Each number is 128 + 24 x the weight over the matrix's rms, rounded and kept within 0 to 255. Layers, rows and columns count from 0. Numbers have three digits each.

# up: layer 9 MLP up, 320x128, rms 0.0897, rows 269-285, columns 0-127
# down: layer 9 MLP down (transposed), 320x128, rms 0.0317, rows 269-284, columns 0-127
# gate: layer 9 MLP gate, 320x128, rms 0.0858, rows 270-285, columns 0-127
up269:160127109156137102140130139106126155121128147088070133143133128103147097135112112082114113158153153132130109119128115137109108108081126179114127121094130090135125115163130125131110094143130124132128142172118071110093125144100136137080121165149096161080096119158127096124147125132113119099099131170168094161109131130161148123143137095132163128119163114125156141123118154161098119164131
down269:137133150132091095155136106129163104098123142127120133111145144117111117126086155154161138145102104097112130114117140129144133066108125090154151108126110187094124110155110165109137160132120140129146086148151144131128153138106109123093114139118174156138145173125105125115114130129144118100120137132142127083143130127125111114089146098071147177106121183108155157109123160120125121152136
gate270:151111137143123106120137146144117128123144124130156111100174053164106161117058130143113118134121084124141132096125164127107103144171102106152156104129110100164150143134122101134150134128110163119157141104134106103105130087143158145149180130150109115128121114199093109110125158138110118149118077125143160138156120150123104133146140149123145125129132109150140131068109126111113131127127
up270:087107118139154105162139156108109145108142134109126152152138128135132133163091190139114124115123140155131152123123151146168117119163136128116130109110145159121134158136127084142122128192118098119121158110136110099108196162119071087128071118145164149135096163130126098094116134109073120159134131106137126156148101111125099165120142151116111143118114198118114090100148140140134091114114
down270:112153161132086150123129087113088129145119117138137089164077139090158084131143147173147105136151163145125106112098122132143119155115158118126119121152135123104152134128145108079133133099135119163147164138103097116108158150186133112140117111090119105151123127129146110134152082124172101176137122091096117089145141123122175134145139118090082149107135134096108169145119170132163090079112
gate271:110153120042141084129120131126134150129106129145132125160129079114112088122090147109126124177160161143101140100140130186149123138073151174146139144134119095127189097115138124110124150128111120115130153122129093113130136107127098117096171166132139135138106169115115140150151104127162110142132121127144110108117109130140086123137154135138125122130133131106154129147117127114114131133139
up271:134133140149172125137094133125106096140161101136110135131130135115151144133121159099112163138127150181135118087116126137145102145104090122125099105175134167114148160108096125111129108085083138101148137149126108106126131140139147130165129115088165072141151140145136123143081119131140116143097161135156144132138128152121107086120188105147113164130114126127134122113127114131110104127142
down271:136156121078158114123134132150158125072098141140087118114132068100149114138086120160103094163153133148117128117132092121152110087121125131149114132122138129136119137107080139123127140135134087141128187109151099126142149134133135145100158118153088138143097168106141128150146141136146151157149102107156102112124138099164132136129129107137120121113175155133160170129106128180132132137143
gate272:115121141132127123097142145116163105095120099092136151114135155145151144125143081093092144116117149142139105124097171114140127112162090120130149144109100142123115110146116128105164156122124139117083104143119136124113117156137128092157098149117122137108140137141127126147095092128107118111098114122105132115105095069117141111101099126131132117130111151124133115126142136152103131162133
up272:123109115129127120145096115153126150145129140149127089122150132104119149141109148124134112105136101120117098107096112146142148121155136124086141137117106160109141132122132126089120134130094094132123124118125124185133123164107088090151151133135117114151084149145162173111147146113151116137156140160115070097154116130116145125121154119124091111139119139098103177161147158081135106107129
down272:122125112086167156124168150110113096094124134151148133108114120164164099130116105133112149134137156133157125114117141127135150141145113122151127135123147127148121113122142139118131144105143163129151138141109147093146112126138117118098111156115092148148162086097149088101164091112102138098096135108107156101076158121144140096173095158123133132161130128118163060108095110149107145154110
gate273:148106134156145161124123100136115094145199150134141072069121136184145121139107137090120106122129148113154154100138085104142159106156131162139142088145150179112154156111167134095117103097110178123121126096114141133134122155123105108117121107090111147090174188127152124103115116121123225120127125165105152156121099126146110130124105158140148076122124144102121120116153152150112103104119
up273:180118114139129158139121152110143098182139101171154123130130138052125114082136150111174100106121120141152090079127127136110141160140137106152083162155142161157086141100129115154129099124135156127091163118089162137131137132069121116182112134163144136096118114124083157164086126087131113138125116152135120122103167122095151106162146108106118135169141114121176161136087124151107117167119
down273:122145155107152166125134125087131126115173129181178136127123142121108152104117091127130169125122125151081158140148119165134148063146157118149138124129142142162144133141152124128148151125060116138166184150113119135138106146139124146158097145085117129124135097107138140123079135128133129120158164134157112131128111173114115105103145128097112108088119115118153140203111084150132131109119
gate274:110126151146105135144171137097160129095131112149136127098113130130137106125142094122137154113091071112100149088089141105084152131136084119130113129102125121160126100140125131115142124165114139137158129174122129121114137118126140128107126128132155137138156117129157142153105152133116178089101087112144115146146115115158145157088117097133101126133118142139114146116092136152139144148146
up274:111137135154131113129123120099123122129107102100141129147143121099108127131108148125121135106127144176125128118122096150083169142120127100122131138111095115154142127114121141115173158127166129125115126132154115140101106156130139131134084120093162136124081105118107134163140094113138154135156081136112096114117076111128089121093096086146107138137167151131099114107164101118140125100129
down274:153136080099127101100134074127144157129099130129118148102127159149138133138104109147109135121119127094126109157148121115162112122134142131163165137154135130109086127131158141140109114127133105143130128109130142123134105127092115132110133140160093145114157150175113103109161143130142087132106152125148124122124140131163189122090128163089129102088110115159099139133115158119117095133094
gate275:181146162127130129130169114165158146137131152146122146121109166131104154152090111128135177145142078132112164183105092138117109108097113094160105148133158150148108088122059115143101145158135153136115134110120165136126123122124099114111149159128144138154121127203136103145105144126139089151155184170132163162156158100087131117111123114094143146128168120114139100112125120101111169135123
up275:075118149073078153111142110121135139142119113119154141124139096126105115133125095103142091114138137098132159110148104130123072139116128131126111081128104122156117149122155119124119110115104129095105118117128117097136132126120092136105136143143141098106121108185120140138138140154090132140079124134155132122137081126138143104108131141111155131109108182154166165120144119132125168136113
down275:131113121141127113149109161124152101155148094090091120117147080126176119110113134108123085119115122096128110078114154129132133122142098130099171149177114130134148156159147146124141149111090077079168152126144130109116140151161107128150128118087127129128121126121113148135188119103124117129130134116119122122117114130162122151088114145128087152106093072116105133116114169104112135102141
gate276:137150141149138166165096182140143125142142157102133141147120170153131136114111134092121128169148139132147099138133096136116178130105096148124137116147137119142126085113126144164150113114181191128162159126127160125146135118104111156123143129116136071095129114106096126122117129112103110108074119077123137135134151151051121094138145135113126106115144150146149114106150179152158136093143
up276:133083143143116114125160184121125146138122116109166161107120121147134125133130131144113101105122106093165127126154168142113123140121087128115131160095096119113127130148128139126117098125109092092131089166145093090149141117120145088084126139140200118144116100131139127162139094132133101117129122145126063108119143131127181140108118141152143146129124110060127104133137144133120154117175
down276:159097098129145098123127130138147158129160098205107144125084061136120142123075117166079104132150137128125117124162142150108102135113117141156113122089110131106104181130123104104122144201098103131114081142150114103137120100151167131112120132162115126143111136118113115147156133095150104133120099165121131109136091125138183102136131122128078119075109105138146108118136103129133125141109
gate277:193095159122102156142121144091158131183137145119121136139130139162146141135127125145106171138129138106139115190120131155191146121100132115139123136119107109131119154154159115130114136133119154123112152147117069128112169145079137135143105098100114134146151101132112154134115068136165144137163115164108115130142142123086122123110122159106127111135153097117144137135152123115124163092132
up277:135140111118153155111143112119070117093158144135082132129133142094114111147112124100157152117094145108172162131117154119111191137146120135150115081068134121168163126141136142127138199173114154109119103123165123124124118099122136135156078127141139159111166111131078100144149157093137131106134101139120136143145163124138138124123139141151149120108154151110111086127105147112161116136123
down277:107144126124145087151124113142115122065094098157158088084155111141107095079141131142153073137111171141162151131130142137123098120123138131123144120122096144132141101074107120137136146132120103121138085074127161115144124100115091169145129159121164130135133169143129131163138149111157124132112144074148145106132128123116123173121114087150127101156102116149100112128141138118132108151122
gate278:085094101124168112112130126095126131160112109097125162148128162083122133084143096144125095151098070129122156117141099128055106151106127139149143117098146100096122102123130156155121139120152152158178106117112101082120081095131115153136138091146092191142137115150147077108121138125160116129086150183087158172119118162163131116133114140112157147133155140139161103126150129094131125130121
up278:130128124100141120142185114084125114104133109130087130138085129135131100138156071124094135155108112128093152141109102145091100116098152146169096136079151125110167080114107104142020175119137183160160128150093100140155108068106132127158134119143132186112161101133156113128162133113122074093135132152096117132130136109108131153166126115150131129142143108091169143133175139130126118111140
down278:082134128127133068120120137077130120133119109117119120073117139160106170139172172167079141136148115141183147105095126152120110130188144116102152117138131155132106096090135088107158118122140155142096110130153097142110080058132149127126131126176102161139162145128141145169157118112112092090139176150147105154138123084124102106163124158137161135139104124100120075124090088142151112160185
gate279:128144122086140107154103128155139157108125170145128129091115144147109089128110069124133116114145130160071085113129129132126114127161137097104147180120126138122137071127167126143141104104097151153104118156107117186119152109107116103122128108141130134163154095134078164119132152110121128110173117138156192108129137120130173170131186135121147136129121121066094165158147148128090151111120
up279:121114127148140153163119078110146117105109132131149090104141145121116131118132120120127170089103138117132124087192088137143128130139171117131098156127149165088164141095109124124125150109120118127145079099133124064149107122121131143138122150144136109155165141125142112134127164137129129151129131098113070131122130118122121150141175108157105096098190123143155191116147101115142167185172
down279:120138156148090125120097166132133089123076147126128138120184120160134146132134115119127135119109146160132114136107112106160126099125098105133171093145127135110141131133109108140110137115111137174088135133094193125172134120126103132136126110121128085123123145082144085144111170099093114150158157171139126105148117150133113116075094112147139070167119136109084129073116122136119156129132
gate280:146126120177135124137125160171092116152125113118143113116167074149139163070119163111154160198101068110158148155128102112131142156155164149118131136147132142138130138139137121110109138109145135131123098086118130117193095134153117169117133122171126137099136125072104143096130117102135111161168149071137132155131090147120106159125144127131083138133162173111138103089150116114131119100146
up280:151141159184159154126198099143151146120119134136122152106131117125145113134125084111115173125152108132110104122108162200131106097152157147109110127118099121098137152148133107171146108098116115097124133127134105116116107141075161133127143126141132126152168123117122095158160135099111072084164139110086120118131150117157084119116118099168108161101126114096124146155145102151101105114150
down280:119128098084128144095139076097129121128169128111143109130100147140127139124139130134109139101111146134116123110128104159167142139098102155142100148130100131118099114100131113037144152141164105138159133140148120150150153128126117129177141143077156178114132143101134117132127181117122124107137111167144112141160114127105130151134122093170127139147136155142151126174106108149128186135113
gate281:181137099123135116111081080119092134176144097135161153107143133169134137162116149132136123105124112108145109082147140151080128099104116103167140126127145104119143108111163113134140102168175159113116093146097138124115119186099135158140138107114138092169096153149132075154115090098121084123151118120085098140119099137127179132161166132074111121096119146146129104099076141128090098124162
up281:124121090098121122100172148124095119098138136135115136146128094131192160167147130101105091132132089149170146129129070132138152112097139119116129100122121143128137105133151114148096127075151137106133159104138090172122148139162138149073159086131031129149103128133147129133132112191112130097140129098143156161172139108125090180153150082150136150119142179148123129127103167138106115085116
down281:106165106097115147129158128101129078141128138152129088142159105118121136120119116151155145144142067113121088133157125169112137146161157161147137122097109120108160102154131096162149156107142106092091115081136095122158101090170120134093145129101109126116160130112168120120129117114124149123133101171110076108168160162172087164110132118099119061105155121119094103159134118155135120082138
gate282:161124136143094143096110129106094105179131127157138143109136133122109149130126114156108094110132169147137140138176122137111142141102159118198126127122129110119139181105127116133156137136185156135152128150121116124145118170170119110092043084127130138156139108147079112118152140127120098121157148098101152125167102137119101093146140124125112169125165158151130158124126121103064156157121
up282:126148142132203076139109163182163184175122183136122102140077158104164149109120140093085120162117147127125110090156138112136112140102161111109177118163152123136106141140113132132117171102125119113096137119143137100157164141149112109106122152121077102133135133131127169106129125119138109141142115128152152160162157116138139144166156146119110109078140162132150153084124137093123138122140
down282:131118121110136138139157110148151192146096084083140120070140136118189144108121140090096124140101110142085066119140137153108140166176140136110121143129112085113114145185114149134133091140131131124121104127148131141113145136084122133131129132107128133138156126118108162138121148158107155135112153129097121176177154145123109148111161132118118092145124109125104117130114118106118110141174
gate283:152124141114145079123067119148149096136082102109115153092101138137074156112128094137110064142115142075118131175085124113149119073128145102115136140156147096124177097087087111113099139083173083118153143055105125129122077158159097143153085105116115133141123154123126126133109121157126116153162141118124129095101102123127114121111143098120162146139119085155140121111095109114157160150150
up283:092156149141096099137188141108119122109129172113157072180115137158137107135152142109171104113141110142113150152169153130115152121140100131110166136094155112121123144168102138118150120137152150115135130136128106093169140158166153157140157126113134122120163135149091135088121169143112165144135112068158129166152134141107142100112136133139157090109175140171119105172111162134142104118079
down283:119102141112103164107142116134109136142151157100139163093156128131152143143111074125150123132118090109147085169133089140148144156147106177143132110115137138128111119118130183148120158164104131076136191158085079128120117160115144134169128127069160133165127145103128133104104117102126100144121133135085147136129141164117141144099156149163103153146162158119123126120150107090100128145163
gate284:147129098148126161105130130133179142112115078092133147102122108136167115132153104132079119067140100124135142165147147109142140122133130084108103146095149159106107072142097161149112082098134134089078117149106101136125134153117156154106117104138131128085157166139179140131098100177135148140131109088144151133156137109162112173144124103139120128121121115124119143094129076125138111143145
up284:143125113117133155128147090127139088141063071124130137118100117123114170110135141134134130088109122120117115142135160107146134140128136045112155137138129106121123140156112108133122143115134137127165127128125121128113128140154131136163108110177105112111143136167159077109107104122101127135163110112153129152107112073138139160114130051154127129071150145145151106080122089123127129124114
down284:082149110128135096116148127166089121125095162102173129142090131123127132127131144099169169148079112134122135102147142150150148107114117122128145126125135109133142156157126169107145107174099148167096150157151124109129159131155142112160139129156104110149131090140085098131042143135146141099109120129150146137093106094156125110118145162128131170143153133114136139152151151114119103121105
gate285:165155166131153144167102148123140108108120123122135162155128139116125119098103160155172119108131111108119139125086127110111113156079110134114085150131112147138114176134123132118060141155137104135144127085131112079139135094151099132140116107101175126114128141127149182130129098084102146117103128158126086149115125038167137117127150129109124169145165119076106177119141103138130131162144
up285:091103116088176109092142161141123150157168144146107162125152115160129180145153099094113152119148117114131143141185141143096118127155109145102160129135135148125183140124134128127084146126129130171126120124107112141112138132119130106123146116144114092116142117162181103098122175170126142138093135171174115147180116159112116119137159140109154160146110104102139116146102169114107153121122